config.toml
n_kv_head = 2
positions = "rope"
init_std_qkv = 0.0361
seq_len = 512
Each number is 128 + 32 x the weight over its row's rms, rounded and kept within 0 to 255. Layers, rows and columns count from 0. The size above them is the row's rms in percent of the matrix's.

# layer 3 MLP down (transposed), 640x160, rms 0.101, rows 538-566, columns 80-159
size [103  99  98  91  99  94  98  99 101 116  99 103 101 103  96 107  94  97 100 100 105  99 107  99 100 101 102  95  94]
[[108 198 151 242 151  83 163 108 154 128 122 116  97 103 129 168 143 132 131 143 141 157 100  97 135 189 137  79 115 168 181 124 127  73  96 211 121 146 148 161  98 192 154 139 159  92 174 143 105 128 176 106 127 100 130  79 156 116 144 128  84 160 116 131 135 113 168 105 109 150 139 182 115 146 169 145 126 139 149 213]
 [101 115 161 162 165  74 165  93 141 152  84  87 108 144 151 114 134  83 147 174 125 150 130 159 112 134 124 195 134 106 141 122 155 196 163  89  90 133 132 156 196 193 112  92 115 149 123 154 103  78 221 182 151 101 124  71 165 110 128 134 117 126 109 114 141 154 153 122  83 120 113 173  81 179  62  99 147 166 149 150]
 [157  28 148 137 181 111 117 195 171  97 168  57  91 186  95 160 171 142 131 104 142 180  96  95 152 146 121 135 105 159 149 140 152 157 165 123 142 139 117 153  88  91 162 155 118 130 154 130 122 120 137  94 154 134 138 149 128  73 142 165 124 135 159 109 110 119 113 107 161  80 165  81 160 150  88 137 124 162 119 146]
 [ 92 110 131 122 145  87 177 112 141 154 164  79 157 135 121 124 137 109 146 110 181 150  97 150 100 172 167  93  85 170 130 117 160 122 140 132 132 156  78 108  73  77 124 111  96  91  90  93 103 117 174  79 159 154 127  68 109 181 134  92  62 169 172 199 188 149  99 161 184 140  89 178 140 157  93  97 165  98 139 126]
 [120 168 179 141 105 123 130 146 122 183 143 153 172 193 105 120 113 116  98 153 163  96 115  73 116  78 133 116 129 106 109 121  90 120 169 116 113 171 141 128 106 190 129  69 198 174 136 101  81 120 132 107 174 111  87 144  98 154 132  90 136 122  67 200  62 110 157  94 190 104 166 147 150 122  89 127 200 203  68  71]
 [118 107 126 155  64 187 127 207 130 113 148 114 159 112 154 162 138 159  69  82 149 119 167  68 142 144 107 223  89 149 108 157  88 107 134 147 151  68 100 109  83 164 124  77 108 150 161 154 107 123 159 152 186  95 144 149 130 101 129 185 120 185 121 126 105 103 164 140  57 130  51 117 158  94  81  92  76 186  81 157]
 [192 100 142  53 157 130 167  91 104 128 113 175 160  80 105 135 154 128 145 148 114 137 149  71 121 126 134 146 110 181 142  85 141 144 151 109 117 143 119 179 146  79 123 136 159 107 151 139 113 187 104 172 146 158 143  80 155 157 154 152 135  91  97 152  80  73  69  85 107 129 124 143 154 146 171 168 105  87 124 143]
 [ 70  47 134 128 136 139 106 150 149  96 148 115  91 131 163 130 212 115  82 121  94 138 191 102 117 104  96 123  88 130 140 167 112 134 154 102 119 219  96 136 100 131 138  47 141 153  89 165 117 157 126  83 145 115  88 140 159 145 131  70 160 139 117 133 160 133  96 155 110 138 115 117  91 116 139 141 162 163 126  80]
 [128  86 126 142 141 171 156 161 143 132 123 121 144 167 109 143 125 120 210  88  85 103 155 130  92 157 139 109 118 122  99 143 142 194  83 131 102 113  95  98 154 115 111 132 119 127 145  89 105 115 128  88 184 149 143 121 210 114  75 110 133 135 140  67 168 156 159 129 116 144 133 111 135 146  78 166 129 155  91 127]
 [112  93 143  81 106 177 143 156 118 122 177 104 145 182  64  81 155 139 117 120 170  81 156 133 187 119 123 122 179 111 108 147 132 114 102 136  84 158 102  96 146 163 128 122 155  96 112 141  88 161 143 150 133 190 127  87 161 129 135 146 132 119  94 153  85 116 114 129 173 145 103 135  82 159 147  72 127 138  90 153]
 [175 109 116  88 125  78 110 133 162  97 134 124 145 173 102 133  86 137 149  84  90  92 162 137 177 169 145  97 103 112 127  86  95 127 131 119 128 105 103  93 157  98 144  80 115 129 138 133 152 180 129 168 146 126 126 166 107 118 138 137 158  77  79  98 102 134  77 139  94 118  99 145 145 125 156 116 209 139 162 139]
 [ 93 147 110 113 102  98 186  95 142 149 136 164 118  74 179 129 110 122 139 105 187 164 117 131 132 149 138 103 138 134 113 111 106 156 141  84 115 156  87 152 143  97 120  88 114 134 117 103 140 145 125 158 139 111 138 155 147 136 106 112 170 166 146 127 181 102  52 124 223  92 133  94 119 130  86 137 118 123 227 125]
 [117 146  81  66 158 129 147 148  76 131 137 156 146  93 173 117 192  74 128  84 120  66 138 124 111 130 105 130 123 165  78 144 141  63 150 135 170 133 124 150 137 104 163 113 111 110 107 136 108 132 110 146 122 147 128 121 146 152 152 168 110 130 130 132 153 116 121 113 163  66  96 144 164 141 101 139 167 174 118  80]
 [116 176 135 146 138  88 151 126 117 174 134 144 162 125 126 155 141 120 167 218 133 155 100 149  81 129 186  80 109  97 115 125 155 125 132  86 122 176 152 114 149  64 201 122 138 175 132 131 139 119  98 171 123 146 148 116 129 188 131 117  63 114 196 145 168 157 160 108 156 121 192 153 161  68  93 149 124 107 104 142]
 [177 140 124 136  93 116 154 174 118  88 100 118 133 103 116 104  44 116  77 130  92 140 130  69  90 113 165 131 100 111 160 178 102  87 118 153 173 123 178  95 172 145 160 157 151 119 140 106 141 143 143 134 135 142  62  87 108 112 124 117  75 184 122 168 104 169 140 157  96 104  86 104 133 104 164 109 150 159 165 173]
 [ 91 141 122 115 116 141 137 120 139 123 128 139 113 121 115 116 135  92 133 145 170 156  65 125 141 129 164 111 150 161 114  93  49 117 121  94 153  82 119 105 153 116 115  34 122 122 140 162 111  87 132 164 120 122 147  83 121  86 122 126 175  97 140 137 161 107 118  97  93 202 110 134 175 145 129  78  81 129 139 125]
 [144 154  80 127 181  68  88 138 186  73 159 206 126 104  93 112 104 124 139 144 141  91 111 166 140 119 116 138 135  98  76 195 135 131 150  84 112 116  90  99 134 141 111 109  74 145 148 157 145 164 177  86 154 139 135 136 115 144 167 208 127 152 166  93 199 104 206 120 173 115 124 153 180 172 208  99 143 161  91 109]
 [111 117 169 155 136 129 161 109 155 158 110  90  78 120  86  97 159 141 124 179 133 153 110 139 119 109 130 115 133 142 172 172 123 129  62  71 164  70 137 126 125 109 103 174 178 168 144 180  85 177 129 130 185 176 124 172  86 116 102 114 161 145 151 106 125 172 126 199 131 160 117 183  90  81 137 100 140 124 147 130]
 [162  67 110 175 119 176 138 124  77 132 117 124  93 185 133 162  96 116 115 115 174  87 145 103 138 107 130  99 145 102  99 106  79 128  96  44 147 141  83 148 119 110 154 113  96 174 102 144 104 151 137 181  65  80 129  78  82 134 144 113 145 120 149 154 107 171 122 137 102 114 174 189 140  72  86 138  77 155 100 177]
 [178  97  68 161  91 158 167  90 126 152 143 132 146 133 148 142 164 182  96 130  71  99 125 157 139 136 105 121 151  93 122 100 119 157 118  85 133 101 182 138 141 134 212 164 176  97 137  98 122  84  96 145 149 124 118 141 146  78 115 148 151 159  77 122 161 151 125 145 137 139 130 105 101  61 131 145 133 130 142  77]
 [ 93 154 156 175 177 102 150  97 109 109 121 121 112 153 180 134 108 147 121 181 160 154 122 115 176 130 143 204 113 157 122 149 140 170 112 175 123  71 172 165 101 127 104 108 148 167 136 130 144  80 118 169 119 142 146 142 168 129 156 150  83 132 134 132 116 137 166 117 130 146  79 185 107  97 126 145  98 130 129 105]
 [135 208 149 147 107 130  78 134  99 134 116 159 126 141 102  93 148 183 156 106  98 138 168 129 126 119 137 115 109 113 110  20 163 164 143 114 147 173  94 148 120 102 102  93 134  85  91 120  88 165 162 123 193 103 134 122 154 172  52 104 152 221 136  51 117  95 164 128 147 110 108 129 115  87 194 175  86 188 130  93]
 [157 160 179 124  94  85 123 121 140 189  95 102 101  54 133 163 119 155  80 122 128 119 125  66 178 181 116  51 114 122 128  84  80 125  85 168  97 166 145 201 202 105 110  36 188 133 104 162 116 121 114 112 142 136  98 175 128  55  72 104 150 174 115 104 121 150  87 123 107 170 125 146 118  93 128 124  73 144  87 140]
 [139 194 128 137 125  92 124  99 106 181 111 189 178 161 139 144 118 139 142 138 117 109 101 168 117  83 179 174 102 158 146 207 119 114 128 101 137 123 136 166 108 106 172 111 109  88 146 131 118 175 106 155 102 139 135 120 181 107 121 163 133 147 107 152 127 160 111 141 118 135 166 161  76 154 120 125 135 153  94 186]
 [110 154 143  79  95 160 108 124 114 115  68 159  89 153  94  84 110 129  95 141  62  96 141 166  85 123 114 145 131 137 108 128 171  96 126  57  42 135  84 132 102 144 154 192 134  96 108 186 112  96 164 157 132 150 185 107 109 167 146 132 115 137 118 138 114 167 169 198 120  86 142  96 104 136  99 133 174 154 127  85]
 [149 192  81 110 174  57 130 109 122  91 155 131  95 122 118  74 100 124 104 129 119 174 132 164  80 144 106 142 101  76 119  98  89 143 141 156 150 120 130  81 194 127 112 148 152 131 109 155 167 182 136 108 181 128  76 144 140 100 149 115 102 160  80 137 118 147 150 162 188  92 107 116 121 108  91 131 103  88 133 130]
 [122 101 125 115 165 118 126 156 151 135 163 128  69 103 200  91  86 109 121 143 172 165 177 102 133  78 153 115 111  91 189 126 107 144 149  95  82 166 114 100 112 103 121  73 116 166 113 115 124 152  79 186 142  74 193  76  83 108 156 168  57 126 141 104  99  82 149 129 152 128 105 121 185 123 163  72 156 143 140 172]
 [155  89 138 161 139 175  67 108 104 152 145  93 153 124  97 106 161 111  45 133 135 108 130  67 106 135  90 117 132 158 144  52  74 105 137 149 158 132 160 134 165 120 187 148 117 105 106 116 114  93 156 119  89 132 130 169 163 100 131 109 125  57 191 134 105 135 149  97 178  85 134 168 110 172 123  54 135 130 119 190]
 [119  80  84 140  32 111 122  88 165 191 107 126 117 150 150  86  85  87 177 156 154 132 153 142 120 123 167 137 128 136  95  93  75 118 120  97 145 127 112  96 101  48 110  61 116 111 139 137  76 116 135 132 154 101 109  55  93 151 117 116  99 170 143 141 120 110 170  63 118 142 169 119 101 148 113 115 123 113 100  86]]
# layer 3 MLP gate, 640x160, rms 0.112, rows 539-566, columns 80-159
size [101 103 103 100  94  99 104 103 107  70 100 104 102  97  93 102  91 106  99 104  96 111 105  98 102 103  99  98]
[[156 139 189 114 125 129 114  88 134 115 105 102 165 121 141  71 191 172 176 129 143 178 167 119 143 160  99 172 131 120 157 109 127 180 115 140  76  87 133 172 179 194 130  58 105 116 132 107  93  65 164 169 149 166 189 135 150 150 147  85 129 180 164 104 148 106 146 109 123 113 121  86  90 146 139  86 179 118 162 161]
 [ 97 184 137 125  92  96  92 122 199 174  66 139 113  88 125  95 153  89  98 165 198  89 154 104  93 113 105  97 107  94 135 108 128 164 150 122 127 163  99  88 160 185 100  97 128 122 168 129 107 132 158 134 113 114 118 145 145  93 123 130 138 119 111 136  83  68 125 125 154 183 117 120  93 109 140  98  90 140 143 129]
 [139  88 111 158  82 163 161 125 138 150 119 117  94  99 100 124  99 118 171 128 179  96 176 110 122 156  88 190 124 105  65 116 152 151 108 102 133 114 178 135 105 165 102 100 190 151 110 135  90  99  85 132 120 127  58 132 173 133 169 180 161 103  80 133 161 120 129 170 135 168 171 118 131 161 112 149 139 133 127 137]
 [ 40 138  95 126  84 138  61 119 141 139 166 130 174 100 150 123  84 113 113 205 141 131  83 177  88 164 100 103 121 147 102 132  90 135 101 118 108 230 117 153 133 178 127 156 121  83 105 149 100 126 154 134 119  80 112 150 160 114 102  52 128 196  69 137 152 114 104 120 101  78 146 126 120 158 184 129 173 132 111 178]
 [133 138 107 132 135 153 189 109 114 120  84 131  80 146 142  98 126 190 181 125 128 146 166 129 165 149 156 105 125 189 107 160 127 109  91 102  89 115 108 138 130  99 120 145 104 110 157 208  96 134 181 195 146  75 116 136 119 180 171  86 139 118  77  96 149 146 170 109  94 156 164 129  79 139 137 167  76 108 117 138]
 [163 170 168  70 150 123 167 149  93 111 125  94 185  83  96 143 113 152 110 169 106 104 166  95  84 114 135 132 136 178 112 133 124  97 192 155  78  85  60 178 217 118 100  98 109 146 127 155 113 136 112 160 158 139 173 133 162 132 139  79 103  98 143 133 151  84 119  90 140  87 100  82 132 160 196 144 123 115  94  79]
 [ 45  78  86 165 111  91 134 140 152 125  37 148 118  93 147  58 110 119 138 137  83 128 168 198 102  87  92 138 214 144  86 129 122 140 189 180 103 139 111  94 109 110 119 101 129  94 133 143 149 134 139 115 135 170 126  80 139 139  96  85 100 104 133 169 146  97  92 142  95  94 122 121 128 120 127  97 158  81 139 101]
 [137 118 159 103 141 117 129 112  75 105 130 139 162 144 101 136  54  94 177 187 173 100 126 205 114 160 147 117 123 178 119 133 160 166 139  66  65 168 162 132 184 139 127  88 133 107 140  84  94 119 105 112  66  93 122 100  99 126 133 149  83  65 139  91  99  83 109  84 109 128  94 172 142 129 126 146 110  73  88 146]
 [105 133 131 189 150 171 157 181 111 212 145 145 173 102  89 177 157 121 124 149 113  85 163 149 110 104 117 171 180 134 130 162  37 112 134 146 100 179 160 209 171 130 172 112  79 127 122 172 133 140 110 125 132  82  90 145 136 110 207 112 130 146 145 151 143 112  98 164 150 104 142 122 170 166  92 131 113 150 188 150]
 [114  96  99 120 175 137 100 117 119 107 128  85 114 138 100 141 129 133 158 125 127 127 107  92 188 109 142  90 144 131 150  49 107 111 150 125 140 173 184 161  81 115 145 147 138 100 124 119  53 163 158 144 143 192  84  80 154 155 156 174 168 110 127 154 105 129 123 140 142 133  67 135  78 135  99 130 185 124 130 166]
 [121 149  81 110 132 138 185 160  58 100 117  87 159 119  33  76 112 130 119 144 155 118 108 112 119 155 144 191 138 117 141 171 112 156 124 168 128 127 149 128 103 106 188 141 135 144 132 138 116  85 114  96 183 154 119 140 129 145 136 122 136  85 134 116  96 161 173 136 158 148  88 188  36 200 143 175  69  92 136  82]
 [ 91 104 148 160  71 144  82 141 147  97 191 159 132 175 149  41 103 129 191 115 149 116 109 139 147 106 142 203 105 144 164 115  81 146 126  95 181 145 112 189 133  89 123  86  91 101 106  50 125  99 114 183 165 115 146 103 133 118 133  77 176 100 102 129 111 162 143 137 132 116 165 154 146 184 116 111 136 124 187  95]
 [137 113 162 148 136  92 191 158 142 150 105  64 148 134 172  87 122 123 124 153 107 110 185  88 106 137  57  96 102 142 142 155 101 130  82  79 130 140 117 153 147  84 158 169 125 119 134 152 151 157 152 161 134 201 129 104 146 128 171 107 126  84 100  83 180 125 126 112 146 200 129 111  85  91 111 163 119 195 199 109]
 [124 154 104 153 144 116 151 148 123 137  91 171  60  98 145 155  91 155 127 121 173 140 111  91 121  90  98  86 132 138 145 104 128  55 107  75 108 130 192 170 136 128 135 121 128 187 100 157 131  93 140  92 155  81  69 107 137  92 131  99  96  90 115 236 177 180  71  60 133 117 116 102  76 174 167 138 112 115  92 160]
 [132 164 153 151  92  96 110 161 145 163 189 129  90  73 146  93  96 124 124 174  99 138 107 139  68 115  80 116 162  35 192 156 144 137 122  45  76  99  98 165 134 153 133 143  64 153 138 154 108 168 138 114  83 121 105 106 128 146 156 154 147 115 125  88 104  86 142 142 146  57  85 141 147 118 150  78 126 130 164 156]
 [ 74 144 144 115  99  98  94 119  74 119 183  77  97  74 108 101  82 119 141 135 108  89  61  68 154 130 130 149  89 176 107 123 126 173 175 145  71 130 100 149 128 174 102 105 111  90  92 110 126  91 107 174 109 139 111 138 113 172 145 107  81 129 110 139  87 132  85  92 165 136 127 131 115  85 133 166 134  91 155  76]
 [109 141 107 147 125 131 169 122  59 189  90 155 122 152 125 114 142 126 137 104  75 122  80 117 117 139 115 138 126 184 125 105  73  86 142 142 136 113  71 119 167 114 147 180 102 131 165 185 120 142 220 136 128 107 119 173 142 155 118  81  67  95 197 119 150 107  85 123 113  78 141  87 154 147  99  57 139  97 147  81]
 [112 139 118  92  79 120 111 141 149 103 173 112  93  93 146 107 132 143 142 163  79 100 108 187  63 146 111 137 159 173 132 181 167 141  93 149 100 174 131 145 104 155 105  71 116  82 154 100 145 141 139 144 134 135 114 135 202 104  83 101 125 182 155 117  87  27 200  45  88 185  99 157 121 117 139 136 134 152 123 158]
 [ 82 182  91 123  90  37  81 131 127 152 146 129 112 134 135 178 160 109 160 151 170  43 132 137 113 182 173  71 189  90 102 120 118 212 131 166 142 119 133 144  99 130 157 130 114 126 184 111 109 121 144 164 115 122 150 132 123 102 176 115  61 112 138 151  65 117  77  96 125  86 149 137  96 170 108 184 149 133 151  86]
 [148 130 114 154 219 128 137 125 152  63 161 174 112 117 126 210 145 146 133 157 173 153 109  96 180 130 159 140 119  84 141 140 145  98 136 192 123 152 134  94 150  57 174 139 174 156 149 148 124 119 167 141 198 115 135 147 154 112 145 218 126  85 161 190 156  96 174 133 168  46 118 142 173 145  30 109 145 120 129 145]
 [109 170 175  69 184 193 178  90 104  88 104 146  99 130  78 138  86 138 141 137 105 110 114 143 145 111 154 150 177  93 156 169 111  72 123 177 145 134 147 103  93 168  96 219 150 158 137 108 137 137 121 180 117 157  84 155 151 124 122 138  78 135  95  83 144 148  90 172 128 142 103 134  96 126  81 130 126 120 151 163]
 [ 85  67 147 149 161 176 140 123 129 157 127 125 180 116 162 117  83 115 165 179 112 144 103 101 122 173  78  96 109 127 180 114 127 158 169 104 140 110 138 139 182 130 105 179 178 162 143 110  82 142 137 120 118 133 171 122 101 163 105 160 166 142 140 135 153 164 120 130 183 123 155 147 148 145  74 113 186 134 155 111]
 [133 151  93 118 106 143 148 143 119 131 127 154 141 164 123  95 120 107 206 126 145 183 135 139 129 158  80 142 122 140 102 173 170 146 191 125 138 107 176  82 143 119 126 161 117 140 112 159  82 158 116 118 130 127 136 108 193 139 111 130 125 168 122 155 117 158 124 108  92 131 156 112 136 106 112 111 130 112 165 164]
 [196 129 126 188 120 108 172 128 130 160 146 144 159 113 190  69 106 103 135 127 131 109 167 106 128 134 145 165 142 135 195  96 114  91 142 220 123  84 143 115 158  98 136 190  35 108 170 157 105 139 156 165 122 124 168 107 124  83 159 104 171 152 102 113 130  80 163 112  34 137 147  88 162 159 105 155 139 157 117 137]
 [125 192 148 109 177 127 143 125 148  96 131 114 123 125  97 181 135  62 133 103  92 121 144 118 119 165 176 159  92 164  71 173 114 106 138 150 137  81 123 119 142 100 142 141 131 170  93 203 162 126  73 174  84 126  99  98 143  80 165 160 140 144 139 139  82 160 132 134 111 145  89  99 182 110 155 150 183 100 133 172]
 [151 190 115  91 170  74 173 103 166 125 129 100 113 166 123 114 101 149 116  99  35 109 131 125 132  88 104 152 143 103 180 120 105 147 154 181  90 209  72 170 136 112 117 111  70 142  96 186 207  87 107 138 135  95 111 144 100 124 127  78  81  77 126 116 127 176  79 132 123 130 119  89 146 102 170 140 156  81  63 151]
 [106  80 107 112 154 123  77 146 103  91 160  63 150 113 138 129 112 118 167 162  87 147 148 127  93 130 107 108 140 178  86 158 136 158 159 169 149 160 163 121 133 106  95 134 106 156 113 190  80 126 115 116 125 120 147 171 121  76 125 171 122  89 130 130 132 147  73 109 134 137 138 108 203 140 167 148 127  60 159 123]
 [104 168 100 159 196  96  85 137 143 125 123 140 125 125  75 107 176 109 117  88  84 160 170  88 164 132 152 112 119 119 142 148  90  93  92 138 162 146 159 177 140 135 128  56 114  90 120 174 122  92 142 150 172 177 122 173 135 100 199 120 142 129  91  61 108 139 159 143 125  94 140 120 142 156 162 144 102  81 118 142]]
# layer 3 MLP up, 640x160, rms 0.11, rows 539-566, columns 80-159
size [ 97  99  94  96  96 101 100  99 111 103  98 107 104  98 100  92 100 101  98 106 101 106 103 106 104 101  95  98]
[[125 188 132  88  66 180 131 112 119  61 153 190  99  89 196 124  75  98 135  87 117 115 133  64 155 137  92  94  95 141 105 165 157 123 125 134 136 156 140 102 181 104  89 121 109 114  93 133 149 166 134 126 149 128 109 143  92 190 114 103 148 146 125 148 132 123 105 164 150 112  97 123 136 138 174 151 153 124 142 162]
 [136 137 124 207 138 147 132 189  98 167  60 150 102  71  79 132 151  83 168 176 152  94 139 199 140 149 113 138 155 131 147  41 147 145 170 136 161 110 130 137  99 149 123 153 114  82 147 137  79 136 126 125 136 137  77 108 210 150 122 165 141 187  69 136 142 127 112 122 136 112 154  55 110 120 112 136 160 133 129 120]
 [187 143 106 161 198 152 127  74 146 122 108 188 105 105 116 130 175 173 179 197 160  92 201 138 126 154 116 200 123  81  50 108 108 132  99 110  99 130 127 145 112  96 112  84 101 116  87 131  95  84 135 130 147 133 114 106 168 129 105 170  60 154 124 109 112 105 155 124  73 138 117 116 125 141  98  73 132 141  89 152]
 [168 141 135 131 134  98 154 120 119  92 125 106  98 168  98 148 156 144 111 136  57 158 149 135 118 104 169 156 146  58  92 167 177 144 186 161 153  74 109 126  95 103 136 149 111 110 127 179 137 102  91  93 157 154 119 149 155 107 134 200 186 161 134 106  97 131  77 149 150 154  85 155 170 201  81 144 102  98  83 138]
 [ 76 172  84 135 132 127 158 117 133 131 109  91  64 129 134 101 108 145 194 169  83 135 166 137 136 119 168  84 128 114 147  89 122 128 120 126 132 126 123  70 161  25 118 112 116  95 156 146  92 100 129 175 141 130 156  97 128 118 150  70 120 113 146  94 159 138  82 113 121 133 147 164 131 124  72 127 113 137 163  83]
 [ 79 123  98  95 151 147 108 171 195 153  88 115  47 169 129 153 134 120 146 125 132 144 107 115 155 129 167 130 170  65 140 144  82  86 190 111 172 121 141  77 130 110 114 107 131 112  96 158  45 105 103  90  45 114 136 176  99 101 171  82  89 158 142 115 148 107 106 145  87 127 117 197  91 115  93 126 113 113  94 159]
 [150 177 132 158  95 151 153 110  63 107  91 151 133 116  92 124 138 162 172 100 122 110  94  95 140 116 118  54 102 114 215 135 157 119 119 149 185 105 112  85 177 162 129 136 159 106  95 131 102 110 101 168 113 168 169 127 130  86  93 199 145 136 128 189 123 133 108 155 139 156 201 155 129 146 111 132  71 173 174 143]
 [145  93 111 122 117 160 143 120  90 135 125 157 101 110 207  61 115  76 126 122 195 108 173 128 143 199 106 145  89 126 106 106 170 120 162 129 173 133 133 108  79 145 121 148 176 122 207 178 108 150 117 119 136 121 145 162  81 110 119 142  82 113 104 131 145  96 106 173  68  78 175  91 109 105  99 153 127 148 103 187]
 [153 168 129  90 154 128  89  89 124 139 137 123 102 122 137 145   2 120  84 113 154 119 135 105 153 140 159 150  91 118  94 141 120 123  73 157 151 123  71 152 149 148 121 134 175 133 161 147  85 167 127 173 120  83  92 112 118  82  94 187 122 124 105 101  18  95 157  78 121 160 191 117  74 129 125 160 109  99 105 128]
 [136 140 125  95 163  58 154 161 169 128 200 152 173 119 181 169 129 171 184  68 111 118 122  97 136 170 108 143 125 110 126 179  89 132 146 154 138 126 140 109 168  78 149 124 119 108 110 158 193 140 115 165 112  96 112 203 116 104 125 149 135  92 129  74  96 134 158 139 141 143  97 145 108 107 150 134 190 172 124 104]
 [134 105 157 176 136 147 104 123 153  72 103 120 207 142 122 136 157  91 149 111 126 122  95  97  95 139 117 109  94 140 125 143 199 122 131 155 121 105 202 143 151 134 169 180 112 137 138 115 176 152 102  96 186 138  90 145 116 115 107 108 121  95  92  75 118 185 174  54 116 112 149 105 100  94 140 147 108 138 112  98]
 [118 143 123 151 104 127  70 158  54 191 117 115 182 123 178 111  94 142 106 110 109 156 116  87 144 118 151 154 135 133 152  82 141 168 140 152 115 143 127 121 125 151 126 128 107 112 121 139 130 113 159 156 143 153 133 142 141 110 137 107 164 178 125  90 120 109 136 117  80 133 156 128 163 106  87 133  79 113 138 161]
 [ 86  69 170 124 108 114 115 150  98  89 173 148 135 115 120 156 111 127 111  93 138 160 154 129  98 157  95 140 141 117 116  68 150 122 160 193  76 132 188  91  85 111 102  68 144 144  94 163  96  98  98 162 127  95 115 143 156 102  88 207 126  58 217  52 141 124 114  72 135 113  99 164 144 128 127  97 115 108 113 108]
 [147 133 122 100  99  97  55  67 122 136 178 135 112 149 141  75 161 158 152 156  80 178 130 131 131  87 148 113 141 119 145 117 100 157  90 129 102  82 111 152 178  81  94  87 145 137  86 121  96 127 146 148 100  66 143 150 135 129 110 166 125 155 150 166 147 117 116 169 123 127 194 129 114 128  40 160 143 201 145 110]
 [157 115 171 160 128 115 156  78 123 142 133 177 160 156 136  85 113 130 116 137 125 112  69 170 123 132 112 106  98 101 168 134 112 132 101 121  62 144 139 113 137 115 141 126 139  92 111 114 139 156  75  91 133  79 173 151 108 168 146 123 120 131 104  83  74 137  90 100 116 125 160 114  30 154 105 126  86 101 184  82]
 [104 110 209 172 154 195 125 149 147  97  89 102 129  94 120 126 149 128 134  99 116 128  96 156 130  72 134 164 145 154 140  95 163 127  98 168 168 149  96  71 186 169 112 142 173 154  99  60 121 143 131 109 102 143 118 118 179 143 132 132 116 105 140 175  87 134  94  93  88 188 145 154  99  66 132 166 115 112 143 140]
 [188 168 116 135 131 114 122 149 113  72 146 102  96  53 163 171 144 171 154  48 129 161 176 169 210 105 121 112 125 124 133 103  93 147  89 117 103 146 106 124 113 149 158  52 122 140 129 138 167 171  69 148  86 130 102 122 132 106 134 143 165 114 169 108 141 101 108 153 162 169  60 168 132 105 116 139  96 164 127 114]
 [ 98 111 132 132 137 193 125 100 153 117 186 128 201 113 111 169  90  90  91 175  48 146 136  94 111 145 171 102 141 112 112 151 160  59 133 122  92 179 126  84 115 101 107 130 143 104 171 148  96 138 167 102 160 144 125 106 198 136  90  51 183 144 136 106 139 128 162 122  89 123 101  68 128 179 148  54 140 183 159 129]
 [151 142 131 132  51 147 164 168  69  97  74  75 140 153  95 127 121  79 169 102 104 100 120  95 147 171 115 128 138  98 142 109 196  77  98  82 124 137  98 134 176 189 118 133 159 114  87 130  52 150 157 135 127 103 137  96 124 141  89 116 129 114 192 177 123 143  91 140 148 106 131 126 144 156 137 172  82 117 146 201]
 [111 116 131  77  88 114  98 153 159  19  87  94 114 193 181 100 109 140 137 154 170 128 170 124  83 163 154 141 106 141 115 136 167  86 151 120 140 164 143 150  91 156 119 111  66 156 141 110 101 136 118 128 161 127 114 122 178  90 118  86 151 179 102 125 142 198  65  99 107  99 127 180 198  84 153 151 154 152 124 114]
 [122 149 164 101 157 152 150 103 138 136 110 102 137 142 148 101 130 155 160 136 135 174 122  95 117 127 176 137 157  87 150 156  72 113 146 107  86 137 134 122 138 101 118 151 228  87 134 143 129 153 156  81 147 154  72 179 192  82  55 113 125 111 128 100 152 126 164 117 127 211  93  81 127 116 192 137 127 127 131 148]
 [166 181 107 112 173  89  55 138 127 118 151 149 103 127 138 111 209 170  70 141 136 134 128  64 112 117 121 103 148 184  55 118 146 182 137 174  67 138 104 149 139  83 131 182 132  66 137 172 126 139 161 124 137 111 119 112 103 207 124 100  97 147 160  96 178 139 116 158 120 116 148 103 141  98 159 166 145 102  98 155]
 [ 92 124 134 154 154 101 126  88  92 105 140 100  86 130 125 164 129 125 128 163 105 126 111 110 148 105 106 125 115 111 129 180 110 116  28  80 216  57 168 106  98  83 124 137 129 183 158 105  92 117 102 105 109 169 142  95  87 105 174  54 149 111  48 151 118 146 158 138 146  75 127  85 157 164  90 111 131 131 188 123]
 [166  92  65 113 144  93  81 127 184 110 157 136 147 211 147 121 147  46 112  76 104 181 116 165  93 149 161 119 144 137 188 105 160 108 127 146 133 164  87 115 178  87 157  97 152 106 174 103 101  55 136 130 126 109 162 148 134 152 146 150 145 101  74 139 133 104  87 147 168 161 121 174 156  98 120 169 165 148 147 151]
 [139 154 115  97 138 154  75 119 109 138 171  91 162 164 176 101 109 128 158 160 173 129 192 133 125 116 124 164 123 150 128 128 138 163 129  80  99 122 142  98 119 188 169 131 193  84 142 173  82 200 174  94 137 100 170  87 132 123 104 103 145  81 123  98 190 100 131 132 130  84 171 137  52 142  83 140 162 143  92 113]
 [175 144 132 168 158 113 113 126 119 123 162  90 161 130 144 152 142 100 208 167 118 155  92 149 184 148 137 117  67  90 126  81 130 106 150 139 142 104 161  89  53  64 158 127 190 102 154 116 130 100  88 144  99 107 115 134 118 145 106 139  97 155 103 109 113  98 186 162 122  88 111  72 110 173  83 104 133 154 136 134]
 [197 134 177 155 128 161  95 157 154 115 136 147 159  99 116 134  93 106 111 147 131 124 115 132 148 155 122 118  89 136 122 134  97 158 130 113 138 118 144 163 111 130 112 146 205 111 138 115 143 133  67 169 118 158 108  60 137 164 118  96 126 141 100 135 201 134  83 241 112 152 127  88  86 123  97 173  87 144 137  88]
 [ 99  97 221 134 114 151 115 166 128 153 166 116 162 132 144 146 150 126 138 144 147  64  80 154 139 116  59 107  61 118  99  82 132 123 177  52  94  78  83 109 138 117 121 149  99 115  63  97 159 149 148 151 109 193  94 140 104 108 129  96 147 160 115 165 122  83 162 118 123 129 115 192 131 126 147 110  93 171 193 117]]